config.toml
n_layer = 16
d_model = 128
n_head = 4
n_kv_head = 4
head_dim = 32
d_mlp = 512
vocab_size = 32000
activation = "squared_relu"
norm = "rmsnorm"
norm_place = "pre"
norm_eps = 1e-05
positions = "rope"
rope_base = 1020.0
rope_fraction = 0.5
qk_norm = true
attn_scale = 0.177
bias = "none"
tie_embeddings = "early"
parallel_block = false
extras = ["some layers without attention", "local attention windows", "paired heads", "gated attention", "exclusive self-attention", "value embeddings", "hashed n-gram embeddings", "an embedding shortcut", "learned residual scales", "skips across layers", "norms scaled by depth", "capped logits"]
init = "uniform"
init_std_qkv = 0.0324
init_std_o = 0.0
init_std_up = 0.0324
init_std_down = 0.0
optimizer = "muon_variant"
lr = 0.00943
lr_mult_down = 2.0
beta1 = 0.95
lr_head = 0.0198
warmup_steps = 0
schedule = "wsd"
decay_fraction = 0.613
decay_shape = "linear"
final_lr_fraction = 0.0
batch_tokens = 32768
seq_len = 512
doc_mask = true
train_tokens = 198900000
steps = 6070
dataset = "wikipedia_en"
Each number is 128 + 32 x the weight over its row's rms, rounded and kept within 0 to 255. Layers, rows and columns count from 0. The size above them is the row's rms in percent of the matrix's.

# layer 10 attention key, 128x128, rms 0.231, rows 25-31, columns 0-127
size [ 91  89  84  81  84  80  87]
[[103 113 153 220 162  77  87 123 133 154 174  89 121 150 139 139 172  92 206 104 101 107 123 137  99 120 105  77 149 117 126  98  81 117 139 114 143 155  92 112 145 192 141 137 112 129 176 116 172 100  98 168  54  78  96 155 165 143 170 117  76 140 171 142 119 127 179  58  86 125 132 105  94 165 150 145 153 140 151 127 136  73 157 135 113 113 181 131 140 140 138 113 102 132 160 104 167 183  98 107 114  33 110 136 103 153 118 120 150 158 135 101 115 171  96  75 107 148 161 137 138 165 135 153 128 100  83  91]
 [ 90 126 115 137 134 143 150  98 120  80 130  90  75 131 119 109  82 140 152 118 203 178 107 101 151 142 122 121  83  82 114 135 161 136 208 153  93 140 186 136 122 127  92 149  78 152 178  88 177 163 185 116 182 164  96 103 136  92 199 193 123 129 118 110 143 158 144 134  76 116 120 185  71 130 135 145 123  99  90 159 155  93  54 147 116 118  80  81 162 123 135  99  68 125 131 178 152  94 128 109 123  93 130  83 154 134  98 137 123 130 123  73 117 100  98 127 145 162 131 110 158 120 126 131 196  86 121 162]
 [179 179 124 140 175  48 127 130 126 159 130 164 154  92 161 156 118 125  63  98 148 141 169 134 167 150 132 141 126 174 135 167 145 147 111  89 151 115 119 165 106 136 151 143  77 129  75 105  94 191 166 115 122  91 125 112 181 154 106 185  89 157  80 186 151 100 158 140 158 163 131 147 154 180 108  85 110 141 137 154  50 129 133  88 178 149 132 116 125 100 115 119 153  78 129 114 142 154 152 120  86 126 120 161 143  92 123 147 149 106  93 180 190 122 118 173 108 170 186 151 153 119 190 137 153  67  85 159]
 [ 98  77 114  77  55 148 168 138 195 119 132 211 142 120 160  96 130 144  94 117 135 132  69 110 121 138 106 146 127 149 112 111  56 161 136 154 144  87 122  64 123 192 160  88 178 131 102 167 135 175 177 127 116 115  96 145 136 145 160 103 111 147 144 104 126 106 127 101 106  84  93 125 178 116 116 147 118 138 151 119 163  71 113 139 135 176  93 142  92 150  88 139  97 133 126 166  88  95 129 124 110 139 138 114 142 223 203 162 139  55 106 111 113 135 109 104 139 140 140 149  84  83 117 133 186  84 121 169]
 [132 109  91 129  99  87 163 135 138 119 138 132 105 101 119 159 108 136 149 150  63 108 127 147 180 158 118 139 127 158 174 167 147  97  97  88 139  57 129 152 150  91 173 143 134 127 112  78 148 124 129 143  79  50 122 130 149  97 137 115  40  94  96  92 169  91 119 160  77 133 143  86 156 120  99 110 193 156 112 115 140 105 164 130 118 176 130  54 160 112 120 107 120 148 145 106 127  82 173 146 113 158 181 154 139 140 131 100  75 114 138 119 141 184 132 135 111  87 113 136  43  95 138 118 158 222 185 141]
 [144 125 119 132 115 123 129 123  93  95 125 152 117 138 111 127 119 159 181 152 150 179 130 182 140 171 209 196 173 118 132 178  93 159 110 205 165 166  81  76 118 209  91 159 119  76  59 124 121  98 135  92 143 172 158 145  98 133 110 101  98  88 169 107 137 173  77 137 117 110 105 152 123 134 139 107 137 108 144  98 173 140 148  70  98 113 135 140 112  96 149 145 173 114 109  77 103 143 126 103 132  54 154 137 157 104 163 132 117 167 158  52  98 121 141 146 106 134 121 128 164 195  78 121 102 107 110 110]
 [ 75 120 107 140 125 161 157 131  97 130 139 100 181 157 133 102 133 113 119 142 140 108 131 197 146 137 121  89 119 112 139 149 115  78 108 175 131 169 140 114 115 164 153  99 126 108 185 156 155 151 145 118 142 115 199  98  86 160 121 114 124  93 140  82 175 152 101 169 144  67 155  86 165  86 161 157 148 148 137  65 121 124  71 158 155 177 129 127 167 133  93 166 166  83 130  96 226 118 137 173 141 220 165 154 143 136 126 165 112 175 113 125  97  85 140 117 116 148 120 115 115 103  81  38 113  89 134 113]]
# layer 10 attention query, 128x128, rms 0.253, rows 26-31, columns 0-127
size [103 109 112 100  93 107]
[[209 123 121 154 109 102 118 123 116 112  99 119 151 130 114 124 107 136  97 141 178 126 189 189  49  86  86 181 172 147 172  79  90 109 167 114 199 117 116 139 124 114 163 161 126 115 118 130 111 145 122 223 147 147 116 171 141 126 106 126 166 144 122 127 110 165 126 154 182 130 166 159 143  96 144 105  61 124  98 105 175  52 158 114 121 129 113 115  80 141 118 213 137 116 147  90 127  95 145  95  68 167 169 143 169  96 141 121 125 169 132 170  98 137 145 108 144 167 167 129 114 133 144 191  95 115 126 125]
 [112 139  83  85 131 159 172  82 144 167 103 144 155 176  82 118 136 119  90 178  76 150 101  99 103 126 168 184 128 112  90 121 129  90 131  85 132 183  98 115 147 103  66  93 171 113 114 158 105 142 146  65 134 130 144 169 165 125 133  68 111 166 185  74 143  97 179 129 112  93 153 117 123  96 135 134 159 105 159 115 166 155 126  89 149  51  97  78  56 130 147 144 164 154  95 147 116 135 104 121 132 138 106 159 118 143 145 118 130  92 162  41 111 165 172 158 171 122 113 101 175  87  92 127 130 173 158 130]
 [ 88 186 192 126 126 146 159 125 132 127  99 155 130 169 150 132 110 122 167 137 125 196 142 127  95  95 165 225 143 105 128 147 184 137 128 130 102 140 101 200  75 131  91 143 160 178 113 115 132 138 105 106 121 123 108  81 129 106 144  61 159  31 150 155 164 131 110 158 129 164 178 133  88 120 193 113 148 144 132 126  90 147 165 133  61 141 132  72 134 126 113 168  87  87 134 144 160 117 158  97  75 182 120 138 100 118  67 158 100 171 127 150 174  90 140 137 137  89 142 140 159 139 146 162 133 117  90 146]
 [ 91 176 109 167  88 167 120 108 114 218 161 125 118 140  75 124 107 139 153  94 158 137 147  84 140  74 136 128 116 118 113 198 104 110 120 153  26 117 137 152 114  93 162 108 115 146 124 133 168 147 119  89 151 145  82  64 176 122 172 109 178 147 130 153 195 115 103 123 130 117 156 109 112 136 175 111 151 132 131 159 114 153 130 103 121 139  80 132 149 160 157  93 120 129  77 108 138  96  96 115 106 125  56  80 122 101 123 132 123 187 202 140 130  80 172 166 115 117 125  84 134 115 134 154 126  83  40 123]
 [158  72 120 130 195 146 159 110 202  97 165 184  82 176 113 112 130  97 188 152 106  96 138 119  54 125 106  68 137 101  89 137  98  87 107  96 113 119 143 115 183  74 149 113 120  80 108 127 164 157 106 131 128 107 152 122  91 142 110 160 140 174 170  97 117 197 134 108 136 131 241 127 120 152 115 144 138 115 133 159  60 114 118 140 129 142 129 146 124 156 160 132  99 158 161 128  96 147 118  77 155 129 139 174 193 112 122 150 110 107 109  94 138 155 157 120 143 180 156 158 119  77 137 172 113 183 150 150]
 [107 159 163 158  67 165 148 103  94 176 177 140  70 106 158 135 129 157 145 149 188 115 141 146  64 173 133 173 129 170 126 108 118 161 179  95 111 152 173 120 139 179 127 126 143 147 135 145 207 136 104 183 106  81 104 152  89 128 147 149 163 101 167 165 116 143 114  86 179 145 138 168 133 170 112 115 121 113 213 226 151 112 149 117 126 116 118 135  90  99  97 130 138  86 111 135 156 201 114 101  92 116 162 116  75 133 131  86 123 151 140 160 168 103 146 141 150  90 141 118  79  87 153 153 119 140  90 153]]
# layer 10 attention value, 128x128, rms 0.282, rows 0-20, columns 0-127
size [ 97 111 109 100 101 104 109 106 106 108 105 105 107 104 110 106 103  99 105 116 102]
[[131 195 119 147 136 114 126 191 165 111  91 136 164 132 129 167 164 168 146 109 143 105 118 110 181 130  60 184 112 122 142 124  89  91 104 134 105 108 132 136 169 122 195  75 116 112 122 147 112  82 159 165  97 119 132 127  92 156 140 163 121 136 170  78 171 114  97  98 120 169 157  57 141 118 131 140 129 160 148 194 140  73 108 152 140  92 162 162 102 184 146  75 151  35 178 116 117 139  95 143 112 127 127 140 140 153 126 101 165  96  99 158 174 145  74 140 158 135 183  43  86 124 100 113 148 130 119 109]
 [118 123 159 107 144 139 102  97 170 119 176 141 163 139 137 207 117 107 130 141  70 107  75 157 144  89 170 160 114 166 191 149 164  98 172 113 118 109 178 126 185 121 124 136 141 140 137 154 144 137 149 156 129 106 114 101 116 145 118 128  72 156 129 145 163 111 143 176 118 138 132  58 163 102 108  58 116 170  87 114 139 168 116 138 137 116 145 123 189  55 158 131 130 149 182 186  88 132 139 102 153 190 157  82 111 132 112  60 146  86  98 146 177 192 147 100 127 127 169 150 102  82 130 100 174  89 136 181]
 [147  76 128 177 147  92  95 134 140 123 141 150  78 197 168  98 100 157 139  73 104 165 107  72 148 141  88 115  71 126 138 183 136  89 134 151 107 166  85 127 101 120 142  59  96 158  98 146 103 113 153 132 143  96 131  57 140 122 156  99  78  90 145 134 129  83 101 108  92 129  61 110 102 123 133 108 115 151 151  63 139 117  92  96 130  61 145 127 147 182 155 170 137 111 157 124 135 133 104 185  70 127 102 109 118 138 133 127 118  94  92  79 100 104 210 135  92 156  88 120 159 186 119 147  89 148 142 174]
 [134 190 119 126 181 137 196 124 132 108 127 127 200 123 134 155 127 163  71 125  96 166 174 147  95 144  75 154  89 153 114 137  97 115 126 157 117  70 152 176 119 151  87 104  49 127 132 102 163 124 147 146 197 111 129 115 104 154 136 205 115 175 143 154 166  96 122 141 168 179  82 148 117 114 117  94 112  96 150 149 185 125 139 143 123  90 125 114 189 129 114 105 110 174 117 177 107 113  48  92 130 106  81  84 138 119 195 128  79 123 145 112  59  95 148 145 148 107 161 119 149 123 133 128 142 155 149 167]
 [107 146 100 112 124 103 124  85 133 105 153 117 102 130 143 148 174 106 175 177 141 125 127  80 116  99 123 121 135  49 171 139 114 153 116 108  70 123 184  85 162 164 129 146 101 149 140 138 143 136 153  65  45 155 120 141 134  96 144 188 191 114 115 168 110 109  65 146  66 171 134 164  84 162  71  89 116 158 152 140 174 145 110  93  91 132  93 126 173 161 109 146 115  97 124 110 132 176  93 102  71  82 152 175 129  84 130  92 104 121 126 151 133  44 100 145 146 180 160 128 131 140 105 152 138 131 119 190]
 [174 163 143 126 117 168  58 201 162 115 162 195 151 103 126 120 124 154  33 135  89 139 188  98 133  76 117 141 104 101 142 112  81 171 127 119 140 141  96 156 138 131 128 137  87 131 162 120 100 142 115 164 122 140  97  91 138 146 101 162  65 121 123 129 112 199 103 220 113  91  54  65 138 161  98 191 106 113  95 136 148  89 146  93 130 134 113 110 176 142 155 138  79 132 136  76 126 146 135 177 128 112 136 111  98 167 167 156  74 119 108 158 144 138  86 111 117 148  95 140 140  97 141 139 103 116 163 117]
 [155  77 164 131 135 105 154 114 132 153  98 117  80 103 168  98 129 114 136 209 109 109 190 102 117  82 186 129 123  98 169 162 170 140 129 139 126 116  95 109 202 123 137  96  84 107 192 138 125  89 110 175 112 141 143 100 144 149 143 123  68 158  39 147 162 140  99 142 169 113 162  93 147 183 146 140 195 143 117 225  95 141 117  83 147 125 134 148 164 123 139 110 146 126 104 116 112  98 132 127 156 130 137  58 141 158 146 122  61  99 138 170 111  80 111 149  70 109 139 100 151 112 117 157  88 111  86 132]
 [105 130 124  81 134 146  54 188 111 180  77 160 123 196  77 111 160 208 147 124 107 153 102 100 124  65 116  88 135 128 123  99 135 184 128 136 148 139 135  21 100  72 114 139 148 121 108 155 153 100 113 137 142 128 134 164 147 116  98 113 123 137 151 141 120 236 125 170 110 115 126 127 128 132 128 154 113  75 165 104 115 131 144 201 126 118 156  84 182 117 105 123 116 177 154 117 152 148  61 186  96 133 103  98 105 171 138 140 137 148 136 148 105 134 126 162 135  99 156  93 133 143 125 124 174 173 164 155]
 [ 64 129 101 111 139 152 197 111 126 160  99 191 111 113 120 110 128 107 174  90  56 108 160 131 151  68 124  60 157 147  78 147 145  99 137 118 138 119 157 105  61 164 142 160 101 127 182 149 102 174 128 115 103 174 132  93  83 132 100  67 144 113 159 129 114 110 206 131 160 155  85  89 150 165 129 159 109 123  85 141 139 113  77 132 138  92 114 115 115 106 119  66  98 125 132 132 135 102  88 102 155  74  98 162 165 186 102 108 198 156  90 143 119 107 143 152  60  75 119 151 139 129 131 110 116 112 104 165]
 [113 127  59 128 108  88  98 157  94  75 140 106  97 159 157 169 111 161  88 121 129 118 143 113 122 149 105 127 175 109  73 158 170 135  98  98 140 141 134 159 137 130 111 127 128 135 204 111  97  86  65 113 163  97 174 115  55  98  87 114 161  84 110 167 142 157  87 131 129 101 161 108 121 188 144  92  72 118 168 133 179  86 143 163 143 127 123 131 154 139 134 143 125 161 145 188 193 144 175 139 132 147  59 139 113 180 131 151 127 115 107 202  73 174 121 138 120 149 108  98 103 127  92  87  91 125 193 163]
 [179 133 155 111 106 162 145 120 120 128 176 145 110  41 126 106 103  74 171 172  99 129 102 198 138 123 125 139  99 108 194 120  70 101 130 125 159 120 140 131 192  53  93 160 127  95 134 133 120  67  89  99 162  85 144  90  84 173 180  79 105  94 132 168 144 105 156 131 160 106  99 117 126  67 157 189 143  99 151 110 107 130 116 137 214 154 113 111 142 146 125 149 133 156 137 148 157 140 134 128  67 121 107  97 127 143 125 141 162 118 154 122 159 135 158 105 126 119 181  88 166 136 108 173 150 210 127 100]
 [ 87  80 142 130 113  63 124 140 167 132 158  66 114 124  80  42  78 109 110  90 157 194  95 157 150 122 183  82  90 105  65 124 143 155 117 128 140 134 186  95  85  98 154 119 147 141  95 107 112  96  96  97 149 146 136 109 155 158 121 168 102 103 127 151 117  95 140 123 111 187 175  78  87 124 168  79 146  80 180 154 145 136 194 117 153  94 111 129 152 129 158  62 102  83 132 136  50 143 136 142 147 114 118 137 141 127 174  88  94 165 122 153 168 166 161 127 117 146 129 121 182 116 133 110 121 175 149 119]
 [185 112 133 122 132 145 114 182 142 175 134 123 181 137 136 127 122  67 165 138 164 134 165 143  86 128 133 120 122 148 105 154  30 132 186 103  97  89 126 121 145 101 144 114 142 116 149 130 106 158 106 149  59 147 122 110 169 178 141 118 180 149 148 151 106 168 154  83 116  89 191 118 134  41  66 112 122 101  65 180 198 117 125 196 121 122  96 167 150 106 108  83 116 110 105 106 177  96 137  91 110 136 139 165 169 171 149 122 142 103 121 142  99 172 123  75 170 155 145 107 130 128  80 129 169 122 118 154]
 [115 137 144 159 122 142 186 120  66 124 154 140 176 157 114 108 152 137 114  92 163 114  75  48 105  55 135 184 136 148 107 115 104 139 125 176 157 133 112  78  98 175 150 117 164 121 163 177 161  47 101 136 120 146  96 179 198  65 111 140  83  78 141 146 114 153  98 106 104 142 151  98 173 118 119 117 118 153 171  82  97  72 119 125  87 154 151 153 129 132 158 143 179 111 138 110 131 145 172 118 116 123 109 115 164 145 134  96 117 141 110 114 152 136  58 221 130 103 117 129 138  89  82 180 143 147 129 111]
 [ 94 138 104 178 140 136 106 181  69 131 169 112 141 136  95 153 173 135 123 123 152 148 107 115  80 113 123 145 140  90 108  64 123 134 157 101 115 132  61 131 207  91  90 156 124 126  95 133 129 115 135  41  92 147  60 119 130 152 133 104  95 198  94 130 145 123 133 142 168 176  55 141 149 192  96 105 119 128 130 150 164 157 130  58 135 160 162 140 128 115 190 135 166 144 154 109 144 217  76 195 133  83  86 141 122 114 138 108 137 127 126 152  87 130 144  83 122 105  80 132 157 112 122  88 116 123 113 132]
 [101 169 125 122 145 156 131 154 191 127 154 113 121 144 153 151 171 103  88 126  69 171 134 147 161  53 115 161 174 141 114  99 105  64 111 106 140 139 118 121 120 115  75 132 116  91 190 133 165 135  81 142 139 139  99 106 173 162 117  76 156  95 106 112 133  81 111 137 146 132 102 130  96 137 110 115 166 160 159 187 124  77 140 114 118  49 123 126 121  77 136 146 131 154 159 112 194 104 133 136 113 118 137  88  99 109  51 118 208 143 107  97 158  99 165 154 194 115 101 184 139 195 146 130 125  96 192 108]
 [136 117 118 192 179  92 164 135 171 137  92 119  59 149 114 187  96 105  51 122 117 108  87 158  94 124  96 140 120 118 101 140 181 193 133  82  91 135 111 140  80 156 132 145 103 168 112 110  99 130 133 108 109 113 133 157  92 139 107 159 129 137 142 124 146 101 162  91 100  69 130  77 186 136  84 150 108  91 105 142 156 103 174  74 165 138 126 179 158 133 133 140 100 188 177 111 162 185 171 179 159 107 142 164 164 126  99 159 129 125  78 209 113 134 129 155 147 138 105  85 105 133 146 104 113 108  73  84]
 [104 118 110 125 138 112 107 105 125  70 143 145 150 152  90 181 127 131 159 123  93 122 118 165 148 152 110 126 120 161 162 145 100 149  73  66 114  57  95 104  86 130 112 104  87 161 143  88 180 110 119  74 141  80 147 154 176 106  77  97  59 153 164 110 141 134 136  66 136 109  98 149 120  98  83 111 142  99 177 142 119 115 142  86 134 122 108  86  55 143 136  84 160 148  88  79 123 116 176 135 153 188 118 133  97 137 130 104  98 128 152  82 105  81 141 164  53 119 141 135  78  58  99 186 108  92 150 152]
 [165  79 156 132 152 150 122 109 156 153 155 137 183 100 202 128 151 145 133 148 140 117  80  89  93  62 205  72 168  66 120 139 209 193  77 105 112 104 113 151 109 109  99 149 123  93 174 135 165 129 121 144  83  93 194 160 137 169 119 142 121 103 120 172 118 144 112 117 188 176  96 110  83 120 129 118 175  90 114 120 152  85 105 105 163 108 123 139 130 153  83  99 133 128 134 162 164 149 125 100 138 126 112 132 151  40 108  95 213 115 111 102 101 150 126 160 120 148 136 181 116 146 105 134 118 131 121 117]
 [114  87 114 111 162 100 132  97 176 137 107 103 136  94 126 122 109  70 170 165 183 130 143  99 131 103  69  89 144 121 133 168 176 181 139 122 176 171 136 175 141 171  74  96 141 154 140 151 140 134 188 161 133 118 123 102 159  61  90 114 114 207 109 116  92 170 184 141 122 124 118 106 144 128  92 163  95 120 143 192 135 137 133 159 131  49 166 102  93 148 141 139 107 119 128 136 111  89 172 137  85  74 125 125  36 140 142 167 161 136 105 135 181 116 133 106 182 139 140  75 158 135 153 182 106 144 156 126]
 [ 73 145 130 124 150 141 149  75 102  63 183 138 173 132 123 131 161  95 105 207 169 119 141 155 164 109 156 109 161  90 134 128  98 128 115 190 159 167  99 137  47  98 146  59  86 120 157  90 149 104  53 141 110 120 195  70 128 142 112 119 147 130 136 113 147 176 117 159  87 110 121  62 133  69 144 150 167 145 110  74 129 149 161 117 109 199 136 153 115 106 101 150 172 120 115 116 168  76 138 132 125 160 130 155 124 143 104 157 158 167 102 151 174 125 148 125 110 168 105 141 150 104 148  53 112 124 123 118]]
# layer 10 attention output (transposed), 128x128, rms 0.248, rows 0-19, columns 0-127
size [115 126 119 115 110 108 118 118 127 119 111 126 110 114 121 115 114 103 110 134]
[[102 145 121 188  99 144  89 180 127 107 133 116 131 147  93 170 163 109 137  99 102 157  61  91 143 135 106 131  73 111 141 135  96 128 101 110 131  21 134 163 179 109 160  89  60 155  47 120 129  65 124 114 108 153  67 189 116 180 106 107 152 128 160 144 104 181  43 178 139 206 163  97 150  88 140  93 140 153 174 155 104  75 100 129 142 105 163 124 113 136 141 133 113 140 129 123 119  85  94 132 123 121 145 116 170 163 167 110 164 179 109 145 177 116 119 153 151 132 118 131 122 123 139 123 136 135 137 122]
 [113 121 163 149 108 118 149 136 169 120 148 140 128 100 129 156 144 124 138  97 103 132 133 192  71  67 137 115  62 108 118 131 156 186  99 119 103 103 177 147 126 222 125 136 126  87 105 130 202 109 128 147  59 132 151 128 112 164  74 186 112 118 110 153 101  71 151 141 107 106 173  96 170  87 105  94 128 134 173 107 152 102 137 124 131  93 108 185 189  77 144 155 130 112 142 146 158 141  99  95 142 168 141 136  94 131 119 107  70 117  80  94 163 195 179 151  95 116 147 130  52 121 134 145 159 164 175 130]
 [163 158 129 134 154 137 146 180 116 175 107 115 106 120 102 121 115 119  90 108 142 134 117  84 121 103 168 141 102  74 131 174 110  29 136 201  81 122  74  92 113 104  75 168 184 160 134  84  83 180 138  90 114 101 165 132 147 146 153  97 110  60 163  98 126 104 141 110  92 137  82  93 115 112 119 152  67 174 184 112  58 108  57 108 124 109 128 140 146 117 163 125 160 135 117 158 121 155 118 158 124 197 154 116 121 160  94  59 111 148 101 166 131 156 115 165 124 114  69 116 167 121 146 109 115 119 126 130]
 [138 156  89  88 133 128 149  92  94 163 161  82 136  83 103 174 199 144 114 120 167 133 160 123 174  98 168  89 148 104 116 175 118 151 161 138 108 104 162 122 141 189 137  81 112 140 127 119 116  96  80 171 161 138 181 137  75 128 116 137 120 109 168 146 137 139 164  81 131 117  90  90 105 124 110 119  53 139 110 143 142 139 131 137 139 143 199 149 145 161  82  99  87 106 161  67 125 207  86  94 138  81 162  66 184 165 101  97  86 165  64 134 173 120 136 117 139  98 127 151 152 131 140 147 108 198 146 122]
 [114 147 122  90 138  95 136 155 130 127 152  92 179 198 151 205 222 136 174 100  94 131  73  95 128 101 124 148 134 112 142 147 128  91  88 140 110 153 131 106 135 112  81  97  57 141 124 153 136 216  89 131 156 178 113  96 184 108 119 127 175  58 103 183 167  92 178 144 142 155 153 178  99 167 102 157 140 103 156 175 109 136  61  87 117 132  93 131 116 106  82 133 118 109  70 119 103 130 124 157 150 128 112  95 135  93 119 145 185 163  91 102 155 127 111 113 117 101 149 126 149 149 132 112 152 173 150 126]
 [182 123 148 141 113 113 102 158 125 112 117 122 131 124 145 117  89 185  88 145 183 161 178 117  88 116 128 145 113 127 172 163 128 126 111 128  86  72 147 127 126  97 123 130 100 167 213 135 132 158 178 128 128 112 138 136  92 110 119 129 101 114 219 137 100 135 143 152 130  96 135 108 102  73  80 163 145 100 156 162 159 119 179 145 177 192  98  76 133 152 128 159  53  28 122 124 123 104 145 123  90 123 143 119 163 121 154 155 123 155 124 167 137  98 128 125 159 165 123 183 148  68 155 157  37 152 152  97]
 [ 99 116 130 182 174  73 130 129 134 142 126 117 111 139 137 136 134 142 147 105  78 208 127 134 131 109 203  85 144 115 182 148 128 142 175 119 174 117 128  83 140 151 149 137 129 143  78 190 161 148  99 124 147  97 166 107 124  80  95 159 122 177 117  95 114 137 102 123 151 104 130 146 161 135  98  95 177 115 119 128 137  80 175 132 109 135 101 100 145 185  59 192 105 119  96 185 116 104 162 126 138 176 108  82 143 136 157  57 147 132 111 117 189  97  94 169 134 134 135 108 158  77 144  60  41 151 156 138]
 [146 103 112  63 113 113 159 129 158 142  69 178 163 154 184 173 137 144 106 184 171 121 122 157  90 172 122 187 133 124 144 109 162 123 140 127 112 155  62 142  82 113 156 128 117 135 184 155  57 177 117  66 133 118 146 192 142 163 143 173 127  59 124 110 113 148 131 142 118 118 155 130 109  85 122 153 151 110 150 135 180 135 144 157 185 123 108 149 170  70 164 121 120 140 147 114 103 133  85 125 102 153 137  79 134 138 193 103 158 114 165 140 158 104 195 127 184 143 130 144 108 118 170 112  66 166  61 126]
 [109 161 120 164 109 100 141 131 155 152 143 163 147 115 134 159 107  86 125 128 117 113 138 133  34 152 164 101 178 120 106 151 101 114 127 103 116 171 123 171 101 131 177 107 142 149 132  88 139 126 117 151 174 138 120 137 163 143 189 113 167 114 163  78 171  81 119 104 123 147 154 154 169 168 158 151  78 106 136 126 188  73 122 128 157  82  87  76 141 124 197 127 153 123 146 146  93  79 104  41  63 137  98 165 136 147  91 188  74 145 118 117  80  99  78 189  90 146 162  93 105  95 154 111 153 130 113 156]
 [ 93 116  98 107 113 115 137 127 134 138 100 118 131 108 200 141 115 114  96 113 171  80 106 160  85 157  68 153  79 131 123 197 130 116 104 117 106  82 163 112 188  99  79 109 123  85 192 100  82 115 142 104 106 139 177 106  96  61 155 154 148 155  78 137 132 189 172  60 102  90  91 120 151 147 114 133 151 152 148 116 153 116  67 112 187 106 130 113 167 146 133 143 127 142 115 137 141 170 100 110 124 141 105 137 162 156 133  71 162 175 172 115 199 191 172 151 116 149 108 145 181 103  60 120 136 112 128 124]
 [141 145 103 172 138 125 142 153  71  88 176 132 113 142 114  78 105 123  84 184  94  80 143  81 138 148 109 109 161 128 169  93 103 155 123  81 162 156 126  99 110 164 137 134 136 150 119 168 137 139 118 106  79 120 183  99 122 189  88 139  80 125  62 137  70 168 114 118 133 151 107 147 125 132 110 166 129 161 172 138 146 119 131 171 162 141 164 130 117 114 104 112  77 116  98 163  96 182 140 145 101 149  97 110  88 116  79 135 112 113 143 100  73 149 187 133 187  67  87  70 135  55 139 117 170 202  98  80]
 [143 180 106 139 100 150 135 126 165 145 174  92 117 159 103 123  34  97 112 184 146 156 150 189 147 146 158 174 139 111 126 155 142 172 127 130 149 115 136 116 117 150 128 169 134 195 139 172 175 129  87 125 107 114 144 164 159 104 135 204 129 141 144 177 126 141 138 159 146  95 191 109 116 120 124 121  85  85 137  88  93 141 155  89 140  84 120 108 122  82 114  30 169 144 150 106 106 177 108 116  99 131  56 144 148 109 187  96  86 169 130 144 117 126  64 134 103 138  86 145 159 100 176 105 179 148 103 100]
 [163 138 104 146 137  85 120 126 122 173 136 132 153 147  49 137  92 105 103 127 131 139  86 164 110 197  94 168  92 162 134 138 121 145  95  69 150 148  86  74 168 166 165 121  94 106  85 168 120 175 127  97 177 162 105  86  76 122  88 136 130 151 109 110 134 181  98 174 128 201 177 100 151 160  89 197 163 150 141 144 167 155 137  96 130 158 165 153 166 146 156 157  75 154 179  47 143 125 160 136 141 109  72 166 129 153 124 136 135 157 126 101 103 168 121 123 131 168 171 164 160 112 110 126 135  90 131 158]
 [105  90 139 136 146 173 107 102  77 100 152 104 162 133 134 123  97 153 117 131 144  90 163 162 194 156 123 146 144 125 123  99 179  17 152 150 104  65 119 153 123 135  75 157 108 140 119 168 145 120 157 112 150 144  37 173 163 126 134 147  99  75 160 144 127 169 174 161 123 141 184  71 148 122 164 131 193 147 107 127 120  93 114 116 135 101  94 121  95 118 125 105 176 158 125 117 118  88 108 128 113 151  78 155 178 150 202  98 140 123 106 141 174 140 142  81 174 107 145 108  50 131 110 150  87 111 162 135]
 [129 163 159 145  73 131 164 136 158 147 164  82 171 127 148 153 126 146 183 135 164 185 114  84 129 127  88 149 147 112 136 120 127 144 108 109 173 169  98 182 117 120 166 114 118  99 164 119 172 176 110  70 125 146 156  99 146 142 148 137 110  92 150 187 161 179 156 106 119  86 134 157 113 105 107  11 124 100 173  76 124 103  74 117 114 182 148 106  46 153 174 195 130 123 164 133 132 130 117 109  74 119 158 124 152 133 122 150 132  90 131 194 111 129 164 154 160 105 121 156  96  87 185 127 136 120 138 162]
 [145 150 157 169 161 138 147 127 147  69 105 111 150  89 176 159 119 184 158 100 200 123 108 146 171  14  63 148 137 151 141 144 127 124 108  92 117 146 145 137  91 110 120 131 160 107  13 115 143 162 116 152 112 158 134 106 139 167 130  52 128  85 168  75 174 182  98 126 115 127 125 148  92 184 123 106 141  97 117 136 131  80 141 140 134 113 135  86 136  98 138  96 181 108 187 126 123 123 100 123 144 124 120 132 116 130 114 141  80 157 134 185 174 104 182  85 115 106 117  96 105 135 112 170 133  91  93 115]
 [166 134  74 170  94 107 111 145  89 126  90 129  76 185 138 164 122  98 162 109 105 179  77 166  84  91 125 131 114 120 111 104 145 116 136 113 141 129 141  93 130 111 168 115 135 131 195 112 145 122 161 116 116  96 146 133 127  38 136 134 142 160 143 235 147 125 178  47 115 172 120  96 157 119 104 141 157 133 109 103 113 141 179  95 132 149 132 108  83 135 170 141 130 144 139 170 168 104 140  95 103 108 164 133 165 128  92 146 137 150 122 184 166  97  86 138  93 128 168 119 172 121 133 145 202  31 127  97]
 [115 151 155 114 151  97 131 118 122 149  92 109  75 137 127  90 203  65 109 100 118 115 159 142 187  99 184 135  56 123 156  85 138 143 125 110  86 109 140 112 129 166 113 133 158 114 222  76 137  93  98 140 193 146 140 128 163 139  71 100  77 102 135 114 149  78 157 106 115 109  36 114 111 140 122 113  92 146 123 117 128 127 142 122 147 144  95  98  76 133  71  90 130 145 155 115  83 114 180 117 149 150  92 132  89 169 140  56 187 162 128 148 118  83 163  90 144  89 167 124  91 148 122 137 101 134 164 121]
 [153 127 144 130 171  99 124  97 125 147 112 123 236 146 154 109 188 150 131 176 110 130 122 114 117 138 136 126 180 135 206 139 181 181 156 171  96 146 101 124  78 125 172 141 152 105 155 151 155  88  96 112 123 127 156 110 150  82 113 100  78 148 122 138 126 165 119 109 167 138 137 125  83 147  95 129 147 140 111 138  80  74 104 139 135  53 103  78 143 132  97 107 130  94 128 141 101  89  80 137 151 112  42 210 125 117  99 135 137 189 124 134 186 195 175 156 132 138 140 120 135 136 129  82 183 100 120 154]
 [ 98 112 126 118 105 102 102 124 125 127 181 168 131 103  76 204 139  95 103 110 165 111 132 137 128  76 113 134 128  85  98 158 116 154 114  92 124  79 148 162 144 118  80 163  93 180 143  92 169 173 155 107 123  81 137 111 168 159  85  50  97  76 107  84 117 128 134 120 109 151 115 178 145 109 179 149 136 145 169  92 132 158 147 136 107 132 167 186 173 138  97 135 155 124 143 169  95 127 148 144 139 166  78 152 109 151 161 144 178  71 187 188 208  77 103 173  97 124 152 153 148 127 109  77 166 117 102 135]]